Weights of a small transformer language model: MLP 896 SwiGLU, no biases in attention or MLP.
Each number is 500 + 40 x the weight over the matrix's rms, rounded and kept within 0 to 999. Layers, rows and columns count from 0. Numbers have three digits each.

# down: layer 2 MLP down (transposed), 896x384, rms 0.146, rows 350-366, columns 128-255
# gate: layer 2 MLP gate, 896x384, rms 0.152, rows 351-366, columns 128-255
# up: layer 2 MLP up, 896x384, rms 0.153, rows 351-366, columns 128-255
down350:501490522481503537554506478530486477544544522471545475500573512484469542571576484558493487537484524489506448560419512482516523482442457512491543500502583473540493479584473471475461465504450498535492473497582491518484464533563472507507520582489562520444474519609409525479568458520524452520454506592586487505517529512465586486430479508558530543495502512459535478492468470507541537429484
gate351:487474502467480525478467482500478489519530491475504477399515547528539505521498476405472528476502482479439463495508527509457574522519402531443562512463454516513533444455571473432480492493474571515526455502493508518563532524453544490520495504482468527470470464492518566493481456518483496449541523461445433454427500447524490561491460525557545559458458483502439521444567521545511450567523
up351:580519450501488468515471478411485522505494502474431540583485524568437448460508510524498451538501444474486542411466472503527483399491529427505480447519522528501491488543488521588520542495493435494470489447474476473511496555473450482505510477555481484529502459505504473503565559494442486460495466542494470522454536554517490420548507561471474491587497478517519465544438469442473491474530
down351:479502470528547499522526409524511461516511567553456552626502468526493566462479525522504514515450463483507497488514467553444539514491463555512547459519495543442523466428561492548502539411487509476526549470500499459521427509484461520480574484507476537432450488478463490580555533523452609494492496470514510435445439528571575546586494518452491526507519484543537457501455477515426462504464
gate352:470444597536531461448493511450549564495445506538441473483506508523444534505492462531521427574467506578508498519540469541467561440444508457510520501511544524459496519484478475475498463444504516475574433551501471478544524544542473470503484538503454503478552555480551536492471495504455520561440509528531491444523491431410465517495549504525472518548552444513484486491490462499430491503523
up352:489519519564499456464495502490513498492548514479536450555440484494459491537535451485463457515553484514480447487526461488508530421502498530513493553459459525444515523530512447508525451471547523489512508490495520504512538471497516509563477477506536501512518467534500557480528491556567505537489514400468486446596488467507507545518488507482531506524524487473535521546512540452475545517461
down352:526538469543528529413509446526473548462502510522461552521436469504430511504502452503518489573544517431501548560446542464516530562577528543561465573488448529516571600514492479481494456498549627432475508520456525602455480436550564554574550426514523534475564562443456482489501516518481523410530530397476539498511568594547522511512472467501493562538460506522453484461452529516513536457482
gate353:539480467514443461555534459485563470530461445508543492530537531480461466525508484476516481503493480566482516529453513535436499458543481514541519505533546542504502510433475451439475478520488466508483546433441469512424559524530524486550481453460481523482407506457474545477479506519526507440424510474512501475527472495510546496491490524525434477572472517535496526476476518543481471511484
up353:540483551445490500488530488489511532536572486414419511499501501555501540543498515561535480513510520426468545516539463399586510496512510469487449534460498545433483555490448499533508454508560544491486457508434520509483418557485507503529487469418504451528481528416531508502455543417502491532472500463526540528448548512518531462371518511500489493455500480507497525479442397511517530523550
down353:507479536488509596446464491585528476574570491460457483517449452525451508490512508533437547471523475390528402497581569511518473565479549455492537459514569432535521459509521459623566523484442504504532429484518532544546499512544471525466559513456488498448536472509494411456534485496440460520549421461563563533529526487497436500512432507559469505527495449459501516505539512529453518544579
gate354:482558504464467523422505500492519444473582508553465467500538568490486536490552504456455558519492518463490453465586472501465505475470489553432531422537480468576548466523529549463501572524440517459586450474471536465452464474448478477512463461516462515444521520456516548586542436494448546439467535464523526465483488410488567520540504485510476511499487524500527513521520525519479445541501
up354:491535480473543489464506499505519477435521515478480524470465453543516444480488519462505462432513578533535491474420497541487531563533469515495475537549484470511526499548498524494496441513549450490504527533538594444464523463473496476523563499486479547487458479500542546504477510429488418530511549562434458541508586527525552573457565522544553479497639491439440445522549489451555463444522
down354:573544579491541468520530416457535547476509453502502489489502475456505447491434463417464494493578549448541479503431522502516486487529509481516472489522501532497558452554485541504500484511533447468453503497501464446533550486521488484431476447506428550419509390525557532500526548440540453512500483565472519475527482536439462519454452517493555486497587513500567463560530550438516565407481
gate355:457452579475464477500435466450543478529503507540527535536509568487481558512485587519486451404497397523446455516464540527579504537482464457582485508491518510485497468493535530545422427440439461489541517541531482456466479562541542575475542539516529496517534387444535542477530479476518535435507488485516465424559502428552427500552486506500516593500535501517515490477445497477508472494418
up355:451585422467451462414450458527501515580422504409464559466433436544512444407548516512545506528445527467582461508512455473518517485499506531545471533490547526498537588500506527533484519496514508525501554505531548528477472511425493504482500508468508524483478524560479524610444472488481444485479476479487532499480478529467562480495471451473521449562492545461454503552448524489462480481523
down355:510520512555482526581527478458511502505581427473490501514456471509472546540450467506538482531556502496465551520481577506524467470481551512393452512549539462504514467492510460459487429505526474508432467581472505470484521433502502592567534477487520499511572500523546470432550514515482523477504535543588534490467479486407473501483551459520572466490532460547506481466502486584533533498522
gate356:489490458452572447478485502566449543519517533501484541447534536518482502530490540592503482487504494544451393486520563582519497502516505470479442463522476470505560475493463467499526462481457568506515561479505512537456436498582471480523479523523432427525488448495540463470514496496502448506508473473497513465553450534428479505474433589479557552446518413528515479461476503461512476462454
up356:477532480528525485523498501521496501508508553518541514456544510494497529509544513530414555527460575526516509462487439542572546506540510548537531530479480524523498537490463531532432485510498463490487542448489559439464424481524517514482448527490482536537436493439530451480496517516445524480483472488454536480486479518507468512519528536529485488459506475474500510524543477549507528476545
down356:532562488486536514563518462487489470485503558498532451499444489424502569529537430515523483537505516426537411490534481461474530487493554498575545518500492444451585555539520526459446468551564495472524509557535568494454505516487513528440465478446473523525447510546551480390522467497540569481448530482498513446487448498508488441504512498459469453496490433543538485487456444503515544536516
gate357:493459542434541504474540468468492482460491518494452586452469465538522491448505557491452544544580455485431425584531543563401517538482443568621503477404517533499461560459521503552531486493520499503493508427469438487546477491448475551604541503519525452528515426472620481541538488509515542496387477526439444547566469467494588506513474491462530504471502509463548558526532499489470486532501
up357:503466394544469534468446512505438492551457493467539423484502617411466496578459496480508457545489502476531535448529442491568471452505411486469539501424476475405546511492485445451418477473546530486500473473495551449440495521478545554525542570445480521521481490483426565453454511469464444548544559523468534554379514566482421501488459505502452477438432461560473415524500546508558498516486
down357:520499552428508529521462505543517467482527465470514459406464444486521399446464587479557493403543437522493467552504515509532494544518484445612446484488441443516513435542550481542541587509529517503539537504452490465485492491442470524528547550555452485506437472564554479503451497495526479473527516475497470522509474452490513423525501477470507487543534483494529454466499425523496517467460
gate358:502551523523545487557568500561518509460543477500469516503498486536469558445541469456476530458425484589539445604538534555523460505506483534533483500506598522513488537570521583460554528422487448519470466469519462457516480533518545549461549483492506566447448530492468556485519495528437484498508440540502442537420537447489506503482523538525419526488463450533505510468486531461454539538569
up358:515563495539469579497496425506499544440522447491484458492447517507494503493442461442540496480513494545411501463538480567506492471554487511352510463498511594583562528485544510421555443441504541503429344580515483435455455472509411490468469471527465508569424508550394471517495438508487521507537439561444509531480511539488536516521474519497577533527416482572436500507446495525509501517605
down358:452446479419518532571443523555518514509444509494507520513495464477501548487465432554523403434469505508487530513426476455493508515480522470459448492451511514518488480495531521480518464538509511544464549495434481528490537513456465483541522540486481471468483519420484551540506573438560510577457575517452528504496531512585540477466504431523525515462507503508474551485518502499486461489540
gate359:554533549531515533537494475483501542476542487528523481503498485476429496545503549537467452472531422520480450499487518493518489525514564458512477523558547481513452453497500483539491488470429489496456544503486554545501504497476543513418499456493476487559544514530460483514475537471483436466503529502489457572484503469439483451463507568475494550482516540465426447491494508498407549515417
up359:458510507618503468555504581458438489577531502492467585528537500512512531471476488512485540418497495492505494468521445482498549513524481410549533494472565491459567430464493442577469439463477520541487523544479484581500562478424453497536513458512448458484525476493444519511499531486417461506448499478583487582486463527525551514492547533483518534441486585510483485504502525546524510523481
down359:480489495451451526482502517458511542525512490493482515555500508494437518439519442489516503538469494489585499484478551539470500506493506486471542504480504489548509502514465470461507439538503499470496533458451517461574483500573487487522512506494494445469596437378467456514526484543449438459511468484520449517496489529455494488500431506428510518512509519495579518508521543525544512512545
gate360:508501454494481515521495574586520503515504527466454558507505518520426477529523543502512480496477475547488506505491551518517528455486468504408466483555500536481524516506511533512506582503526543519441460484442460471506481483555542493526483474463424550498480426492524485474503484471502485502528487539500504530455510518545512560498517491466496517507473501442512487393549493506534552529575
up360:506513535465507481567533501468464510472472457483484455511494518501519477515471519500554466559442495517455485549519374563463442474503436486536525489473538458557443452531516547550566519481568496441563470421472503456447501572529470533530550444512517482522533546546460457546496580462539534526463510428492471444550459502432522514492440495568455517455461466445434492491507432446519513568464
down360:480478488485475567476448477480443459529499488539588517466480539512527464523473504495448457517511503517489509501489434569563480583524519501494505522596482496549473480475490469472512521491450509503461444416452446463452519521493491481501495516543483572470475547541516539528509485488449493465421600493500536513496477445561516533519456439505552507486525486498459476499476488517502470482550
gate361:416437475538515501495493527507400492459515514463540433485576463477504440524438551427555482503501548479472485418488470566433561549430470478505455469459511587545561460469493549558525444492517481442536587517470485478526480492528559475450507475549453412407480425441563440498587453477491483536473522570546461511457450502548513560532531527486485530525506472492450492479470466609445497529501
up361:445484417493473481428432517565450454506550537528515400462469527466470446506507462527612438548524465434478459511583442530523496480499523485521498490545425514466462522528457508607498615516526527481463479459502604518466475439466555502433477556527480542476561522500474548563531452451504496505516532552473606470454448458517468502504472549521513561534510501435520495518514480536535479494462
down361:473492484540560515509632522496511464477521470462501564510497583500471492462572490478483518490434476508438430476508419522395507410522480421464556473534438499499477499512477497477487492522434408511511502460481461521525459548574484570513551507547486434483548528501469467484546460507487493520479488462532510491454534473494516499517557572513493532522472515529466504563552482511540457539527
gate362:517514509453430458501436541551521470513486439547486427443542542556476455472502457479531469435467350490508475450517485510489468568549516466449410466509614432518534446438488440554458500532509512511460504517408497565504482533540461588511461540501509550476495549539470486371479526521492567531572546507530523539486471507518536521492479489484542424479438504520477506495500440413442498512503
up362:544472507500515487481533498515517498546521478517434531465404449469532526531465555504462490491505497461433535516556494487519531520528489517549534589500486519507464520501511460462499524459492432471484503535520459498546525557477556470498569491521495529549496509511493455494470417478429421457488466491479475496500547503434431521446519566535507493535576493568540604441564443503506433538524
down362:499548502483498473567616418504482603495516505471540623507538520526503485560438511542468510554567509487520513532588541516503475510538421477470548446566475476531457525559505560467501514399469483546525448514528540463504503452536486530500522473560472477527495513543514495537519496502499479484460521544463564533499540532478403426481555521476354474514511549512464567526465473504489491553512
gate363:509431480477456494472513517526485513473550516487526496499537475459519472469528508466496536532454552438422411504516565499467507490477444532601506495466465562496477536558504534536553482511518543444510402483520485490550481421506477495533485493475484498456466569524550516446477456455521462495533546562476425421492596472530439535569554500431491456587488478460515459465477524494552489476442
up363:470468561501508553520511438450432439581461392479501457556495511492498522480477475542569532559526431499558500535545529505559530522521509490445433519498515584577475515539571451489485544520547556437593494434514535461529469488509557500472389452518544476384450510490540524539463468529515364462430521440449461493507556465478467481481526548482509523516436451532495535518491473534471471457462
down363:565540471507458419498523448499530505512478496479406441474499523473433547527500472533492542485495501511559530504508448581500537485539521529516499520458506562418531495414548549464520510536416475510512487457410438454479516544536446545495587541489499499551487412527511466528488466482477529558486452507611473447446536467479553560546575525551512506477475451464543480506489579513454515457473
gate364:513503493525491465455455482508492465531423491512531515483568492466522518513484508562556531493470510489463648502551428528469500528455454506491537515433533533507436565525426496514463479499468488599476457441519496444439553496431508500482526538509472464489494486457444434508518540520424502516542465524472427503516468512483468427514443459453433572531522470465513464508465467492516567514462
up364:503447460546532545570447527470533478573502467474530518469471466501499476538508513617495529497433481519472479514520543511486525478526442419460489541460439526471501516502496476521467560526520489485448491561479578525529467491580449491480551553479546548459550496513570485519456402488487485525539507549512442521500478533516480499455524467547438386459517537498448564455558507461468503487470
down364:427547526553509477458469452475530524478507469452482469490513518529532458403480514496516492526527515509511500554476504494519399495603444481477471501495530509445550485546485519509476484515466483480527515518425489493579523476430543496508581445450524475510509463463541545408504516477518462474464500553491493522493546492504494444532502488467565520493470512494509587529524576481524474541535
gate365:378409477436586504538488530482472425423440449397528556489536490513443469518476481490556479529425434475420412497490514555486483448507573420475469510508485454436540492482424474511523538540518492484536431547530610455460410514540531465443419515535543469483557537589503415499492458469523534517552510537459483429480396597501500476385566536503514521557489482556525573482479532529481522565436
up365:470546480568541414489463502504541572531549427469524497451505537426525540444559515506439501491521510502562605494462444490554549500538464555511634485525532553594572518502513511519568470592499555498510501445479497512545523458580536549473520470580524465543463508548444534485467541490545531488465527393552502424534562429536528476463470569507555427415505474538504470553529468542507554424535
down365:542535579489446468401491454529561450438474526489511480484495462574573461600433462508517509460544474440460537572504503529483502489537521501512551485493463480549558519485561494519495535489489529512475515509447559446374425411480535486551524494452516526505514456500490502480571511514484521544487504488536545511442478427471530529537567480561496494453527526474548461572446524414523475436462
gate366:471539538448549479528471534570559590479444475448511469448565485469486459458400559533480494486482485527488493463467443463514443479458516553485510580531495534527539467510509422531465527469483504576489487510538467474502528504452472439473487555530515548497437594570464492504496470508477526560494425522480495498519515465534545441512547474522499505520527614457514501504539519528483503522486
up366:429476491530497544484527459471534434516473569511469497529533519469525451469498479531466476473481513492488508464468460520448461532500481600530472609455505488510492531519429577490541507430487513550547499471466529439505431504455522488552509464502539490480516493495484564441472473545447518470550538607587479501459467512497498409506508489472558459518534481512401474526478419513486531473542
down366:475515448392499517499554494504550475532533533532520430468479531540540442539516557558502595537566492480506485451515494494513485471394521472469518535470536482460473485490520549533513582455499525569450530494487488534493564517575515551444558508497440458452528578478492497542474505504454543502479431493472467527555512460519490379517535535502490508571463525459475504555543468469502472428531